{"bias": "all", "init": "normal", "init_std_o": 0.0, "beta1": 0.95, "warmup_steps": 200, "seq_len": 128, "doc_mask": false, "dataset": "wikipedia_en"}
Each number is 128 + 32 x the weight over the matrix's rms, rounded and kept within 0 to 255. Layers, rows and columns count from 0.

# layer 2 MLP gate, 768x256, rms 0.0591, rows 403-427, columns 128-255
[[172 137 121 123 132 126 163 136 105 137 108 172  51 152 144 102 141 143 142 114  58 110 122 200 133 162 135 174 199 117 123 107  86 133 115 162  77  99 159 124 190  76 123 176  99 119 154 112 155 143 133 133 163 124 200 185 156 112 153 177 179  92  88  98 110 148 108 181  93 159 120 165 139 123  77 146 132 124  88 116 133 145 107  81 184  90 100 125 125 143 117 107 122 121  88 135  75  90 104 109 188 150 130 107 165  71 106 138 121 175  81 142  57  90 181 143 170  91  68 104 101 138 143  70  75  96 168 125]
 [108 112  83  69 121 168 140  93 131 124  88 112 104 140 120 141  64 134 100 137 175 140 174 132 112  62 175 120 109 120 133  88 129  96 127 135  87 113 128 113  93 132 113  97  84  78  73 109 168  79 108 126 132  88 178 172 100 126 162 108 154 180 151 138 143 122 130 124  72 122 189 128  72 108 112 109 124  88 136 117 161 111 175 172  67  81 122 151 107  92 110 127 116 113 187 118 108 128 116 118 152 103  91 112 154  94 162 112 143  54  93 105 115 121 131 132 188 125 107  81 127 164  90 186 161  72  63  80]
 [131 107  89 165 168 141 105  74 166  69 137 127 103 117 197 117 171 146 141 133 108 176 100 111 114 142 185 159 119 178 155 164 130 149 136 156 124 112  52  91 104 180  57 110 115 155 170 146 108 133  86 123  93 108 105 144 177 121  48  80 133 123 119 117 148 193 158 139 169  71 156 182 102 146 110 136 159 169 101 161 123 116 177  89  90 147  67 141 197 161 142 146 148 130 192 120 108 182 113 166 151 121  97  99 153 127 142  96 108 120 137 149  97 159 124 142 145 146 182 119 177 157 186 148 149 140  93 127]
 [120 115 111 170 130 119 104 122 145 130  93 123 170 130 139 121  95 119 114 104 166 138 138 108 179 123 102 114 118 153 131 107 110 127 152 147 101 123  63 143 138  83 135 133  83  60 145 180  99 143 164 159 150 157  87 134 146 105 113  82  99 105 137 125 109 143  99  99  64 131 123  92 177  97  96 166 101 109 103  98 134 128 123 121  96 190 144 108 143  72  97 102 155 154  57 137 139  99 118 107 120 177 121 145 193 184 129 152 124  91 112 148 104 159 115 131 113  69 119 127 151 170 149 147 127 118 174  73]
 [ 95  51 116 131 128 167 133  95 130 122 115  85 150 115 104 137 153 116 137 129  84 101 146 131 115  92 106  91 154  96 128 165  97 115 115 125  99 164  97  51 123 140 101 104 206 130  87  35 134 193 135 108  91 145 104 134 127 104 139 117 133 200 151 103 112 117  80  83 136 128 137 139 170 148 124  85 115 147  80 101 103  67 147 121  95 133 144  94 102 100  67 105  63 138 140 175 116 110 156 194 127 142 207 108 140 136 107 124  99 182  14 121 105 151  97 118 114 145 113  88 140  79 157  95 150 126 168 159]
 [117 125 148 116 109 192 186 130 158 132 140 210 210 156 100  99 141 134 163 130 104  78 133 133 107 128 124 153 170 151  96 199 144 138 163 114 178 151  59 128  86 160  95  76 118 150 123 120 132 104 103  95 116 161 114 164 180 118 129 155 183 145 194 147 119 135 133 134 189 137 154  86  99 180 124  90 145 136 151 125  87 122  91 119  88  98 103  90 132 140  82 123 171 156 142 131 123  93 181 174 130 110 163 129 122 181 124 173 142 147 110 141 116 167 101  79 146 129 119 117 168 156 106 160 152 112 137 176]
 [175  90  94 137 161  90  69  89 109 136  81 158 178 145 184  67 148 164  99 114  79 124 154 101  94 110 112 136 102 158 169  90 135  94 102 169 138  74  98 147 146 143 114 126 124 125 152 120  59 117 182  85 149  77 131 146 136  85 137 201 147 156 149 107 159 228 134 135 185 171 112 168  98 114 180 151 134 117 158 108 158  99  76 134 122 133 131 118 123 158 138  77 121 145 164  95 154  98 120 186 104  86 166  72 142 109 149 152 119 119 103 135 124 164 169 167  88  78 115  61 160 130 160 105 171 153 103  92]
 [126 135 158 166 154  86 142  81 165 129  67 188 118 148 104 145 137 128 134 119  80  84 124 131 132 131 134 173  99 100 174 172  90 151 144 165  89  96  51  89 139 115  75 142  76 117 128  67 112 138 168 164 139 159 183 127 115 150 136  99 167  84 105 155 121 123 131 118  60 163 128 166 152 140 172 103 129 107 124 148 133 109 117 140  50  86 129 154  58 119  77 129 133 135 136 129 129 118 124 158 100 179 129 161 154 155 142 167 134 178 145 158 126  78 102 103 204 129 133  94 101  88 137 134 102 116 150 115]
 [120 188  96 112  56 121 127 159 144 153 111 122 158  80 132 112 103  96 111 142  67 170 129 147 143 149 118  89 154 111  89 139 162 125 210 185 121 123 130  87  81 170 113  83 109 109 125 101 145  91 175 144 122 130 110 192  94  97 127  86  87  95 140 189 177 222 118 131  72 186 112 169  80 134 134 114 159 113 151 137 164 147  89 133 159 128  53  99 140 109  75 113 181 167 200  92  87 111  76 112 123 170 146  86 115  96 183 139 149 159 141  74 160  96 157 103 116  94  98 127  91 148 101 113 117 158 131 112]
 [193  94  98 133  87 141  91  88 127 123 167 157 126  63 130  80 117  83 141 116 112 169  66  90 126 131 142 125 165  96 111 123 127  83  65 105  87 103  96 100 111 138 108 163  69 229 218 140 149  91  93 107 174 126  92 132 174 128  78 152 179 101 171 152 110 142  80 174 112 221 129 130 102 171  92 109 133 136 113 132 130 118  86 115  67 110 140  93 220  81 140  70 141 156 143 117  91 110  50 104 132 148 140 162 190 130 150 158 140 154 142 170  32 181 139 115 118 119 123 104  81 161 220  77 113 127 152 122]
 [157 103  69  78 150  50 197 110 182 174 119 120 150 110 122 104 166 118 215  77 143  97 150 123 122  88 115 119 194 176 209 150 115 138 132 150  66  46 102  86 113 169 109  99 116  84 145 115 134 152  89 162 139 160 177 167 111 169 174  69 114  24 156 160 123 132 167 134 161  87 151 101  85 164 145  65  90 154 113 115 105 103  71  70 145 116 168 114  59 136 126 156 135 161  77 133 161 116  81 123 121 170 167  99  67  96  86 105 103 111  95 131 161  96 102 119 215 115 113 112 142 119  92 108  79 130 132 138]
 [132 104 104 162 115 139 120 106  81 172  94 163 189 140 109 133 123 145 116 114 177 106  73 110 154 142  97  62 139 113  90  90 164 111  68  92 137 111  87 118 135 106 165 118  98 130 106 125 132 111  77 110 117 120 182 130  87 116 108 142  95 101 124 114 143 154 140 120 182 141 139  96 121 153 111 123 136 132 150 127 164 126 136 115  80 161 127 101 165  76 192 139 136 165 108 120 199 130 163  58 112 128 106 124 197 117 103  60 115 151  65 157 198 177 146  85  85 111 179  12  90 123  59 108 202 143  94  90]
 [116 129 162 105 150 147 132 157  36 132 103 165 116 138  77 166 108 129  94 135 107 152 106 113  88 129 125 145 122 151 146 139  65 133 181  72 131 112 118 116 118 138 126 130 167  90  99 106 165 113 175 141 129 146  60  77 102 167 118  94 139 117 127 113 129 142  86 157 139 129 132  94 166 201  72  88 122 111 115 148 121  88 138 214 169 141 185 126 114 166  76 118 119 133 167 111  87  65 188 142  91 131 120 134  76  88 122  94 127  82 109  36 129 140 130 118 113 123  98 145 113  78 169 116 150  75 152 165]
 [102 118 108  99  74 106 123 124  79 121 124 122 137 190 172 111 142 137 185  76 167 111 146  95 163 104 167 158 149 161  77  89  63 106 135  95  69 109  98 105 136 162  61 134  52 118 161 185  71  92 137 123 125 124 120 122 169 107 134  88  80 147 136 119  92 145  84 171 173  95 140 119 141 126 136 168 146 133 101 173 136  99 133 102  73  93 107  57 155 112 140 118  99  89  68 114 112 155  94  74  77 121 163 149 108  75 121 106 112 118 134 138  57  98 126 109 113  87 118 156 114 115 134  48 122 129 186 103]
 [159 166 126  97 165 116  87 140 113 155 138 112 123 187 158  78 128  97  34 191 161 103 104 195 133 142 174  91 118 135 136 160 152  92 117 121 155 130 122  91 143  83 119 160 106 116  90 108 130 113 188 178 148 164 145 122 102 130 113 165 170 130 115 126 125 158 134 125 108  95 120 107 119 138 101 147 148 162 134  95  92  99 147 136 115  97 120 119 126 152 121 137 128 117  87 181  92 111 142 113 109  95 115 152 135  91 166 149 134  83 207 116 132 106 159 198 132 167 179 187  99 112 117 193 137  94 112 143]
 [136  85 164  96 106 140 120 153 154 132  92 143 176 126 131 144 121 109 186  58 125 155  80 161 117  75  89 147 153 119 120 108 142 118  64 125 137 159 150 129  54 143 150 157 121 121 138 154 125 155 148 115 128 143 124 173 133 214 176  78 195 102 133 129 105 120 159 146 155 139 135 155 196 118 140 133 140 120  70  67 112 148 206 152 105 133  91  49 153 130 144 195 173 131 119 128  72 130 156  65 145 125 148 144  92 109 169 165 134 141 111 156  89 120 111  70 123  96  98 162 157 130  97 145 152  83 146 164]
 [133  77 164  43 189 121 139 105 134  71  85 161 101 132  56 102 127 178 124 139 113 108 192 130 175 146 107  91 132  83 171  88 140  88 141 116 100 168 128 130 116  92 104 120 181 129  48 118 174  67  92 114  92 126 197  94 190 203 138 141 148 129 136  98 120  88 159 137 116 168 140  75 178 179 166 174 112 131 120 156 176 135 136 115 145 171 115 116 126 167 160  91 147 116  96  91 107  75 114 151  86  78 102 152  97 141  67 178 146 109 189  86 182 123 118 104 136 187 122  99 144 112 111 124 145  88 153 181]
 [145 166 102 125  90 162 167 147 117  67 123 136 147 148 101 109 135 102 173 116 116 137  88 118  77 141 133 109 160  93 130 128 137 119 125 120 121  98 109 115 105 104 136 147  71 134 162 146 172 159 136 123 114 120  95 112  87  98 178 159 163  94 169 148 116 119 192  79 141  95 176 132 161  81 147 134  74  92 146  82 138  87  92 100 165 136  93 114 159 118 122 147 161 142  79 133 102 149 156 108 154 164 138 169  79 177 143 162 176 158 128  60 120 144 130 114 160 123 108 104 148 123 185 132 119 109 126 130]
 [153  62 154 169 138 135 121 102 144  70 119 149 166 139 150 112 135 127 122  52 128 109 141  82 108 128 125 101 176 107 140  96 118 105  93 134  61 147 109  90 147 144 115  69 146 153 106 108 133  87 118 165 123 145 140 169 180 138  87 144 163 131 134 158  99 149 107 173 108 156 104  80 178 122 140 124 147 172  57 102  90 118 130 139 110 147 159 157 139  60  81 102 125 141 110 128 168  79  93 124 101 125 162 114  98 144  96 172 175 138  92 145 126 103  73  83 134 131 118 110 147  57 170 129 137 174 202 175]
 [ 84 141  78 183 123 130  97 169 150 134 139 153 142 199 136 114 125 157  99 131 157 143 127 152 137 157 100 140 129 154 123 124 129 134 143 109 149  83  93  96 116 136 101 100  79  60 189 158 120 130 106 120  76 146 187 180 146 111 138 146 100 123 119 175 152 162  97  81  77 171 117  76 132 110 111  89 152  90 118  98 112 165 145 118 103 140 122 155 135  92 107 115 173  85  98  99 101 138  78 110 151 158 111 147 143 169 127 143 128  92  79 152  71 119 166 107 143  65 123 110 121 140  89 111  95 136  80 114]
 [138 195 117 136 109 187 133 127 161 131 119 116 107 149 143 142 112 105 111 136 104 133 222 176 149 206 124 154 151 153 185 178 114 139 167 126 102  97  64 130 115 103  68  99 140  79  72 166 167 165  97 159 134  52 119 163 164 124 144 143 155 124 151 108 140 103 117 101 126 108 131 157  51 157 140  96 156 138 119 129 112 149 108 136 144 152 114 126 108 124 104 105 130 121 124 138 108 130 115 126 107 147 163 140  74 167 153 137 132 116 123 118 170  75 139 188 147 100 184 150  73  66 161  89 133  95 145 153]
 [205 124 152  72 188 165 125 117 108 113  49  93 118 121 188 143 104 132 147 115  85  97 100 128  99 195 136 102 168 152 132 131 125 155 132  96 113 175 125  56 173  69 178 167  91 125 116 194  68 150 114 124 133  69  92 118 126 112  82  88 113 128 128 150 146 138 140 152 131 141 117 102 145  94 152  59 125 172  78 134 167 146 156 148  67  77 145 107 131 151  47 194 147 149 137 118 107 182  92 128 101 148 117 133 118 141 160 187 117 104  64 141 154 130 103 151 124 112 102 153  48  97 118 148 113 121 124  41]
 [183 112 111 137 198 126  82 158 120 207 129 145 163 128 101 143  89 109 127 119 159 131  78 136 127 170 111 112 138  99 178 168 176 121 156 107 123 131  97 149 128 109 140 124 158  73  96 152 135  99 110 170  83  98 141 160 128 169 146  65 161  81 188 186  83 187  77  95 164 173 177 130 103 100 132 117 160 102  69 136  63  73  66 122 122  78  86 109 152 122 131 126 129 161 131 149  96 120 127 171 103 187 189 129  62 162  68 139 116  75 137 166 158 104 134 144 192 107 152 168  63 132 137 109 153 124 107 132]
 [108 117 115 141 127 161  64 132 152 137 147 145  93 123 195 198 209 145 133 145 195 121 134  94  87 178 133 162 132 162 117  85 123 150 118 135 121  90  47 187 167 156 150 102 132 113 189 146 124 121  81 148  93  96 168  95 166 136 105 112 101  70 119 149 122 154 171 131 132 104 160 104  94 150  99 146  86 161 158 159 122 142 178 139  80 118 143 108 167 138  79 152 161  87 115  87 150  94 108 116 118 137  99 107  85 157  62  86 116 104 163 105  99 186 151 148 149 170  93 110  53 152 101  47 154 139  99 119]
 [102 111 143 186 189 114 109 156 108 110 111 133 160 142 100  69 157 125 187 139 134  73 173 111 143 100 142 114 105 126 118 117 117 139 100 120 157 195 111  67 120  97 134 198 190 118 128  89 146 121  95 179  29 133 161 176 124 153 115 173 161 116 107 171 179 125 129  81  83 120 107 144 175 173 163 108 112 111 118 135 157 121 164 100 144  67 123 157 143 129 127 117  90 145  95  89 181 133 112 191 129 129 119 100 118 180 107  66 101 129 166 137 119 175 136  47 129 239 142 112  96 111 136 116 112 153 133 121]]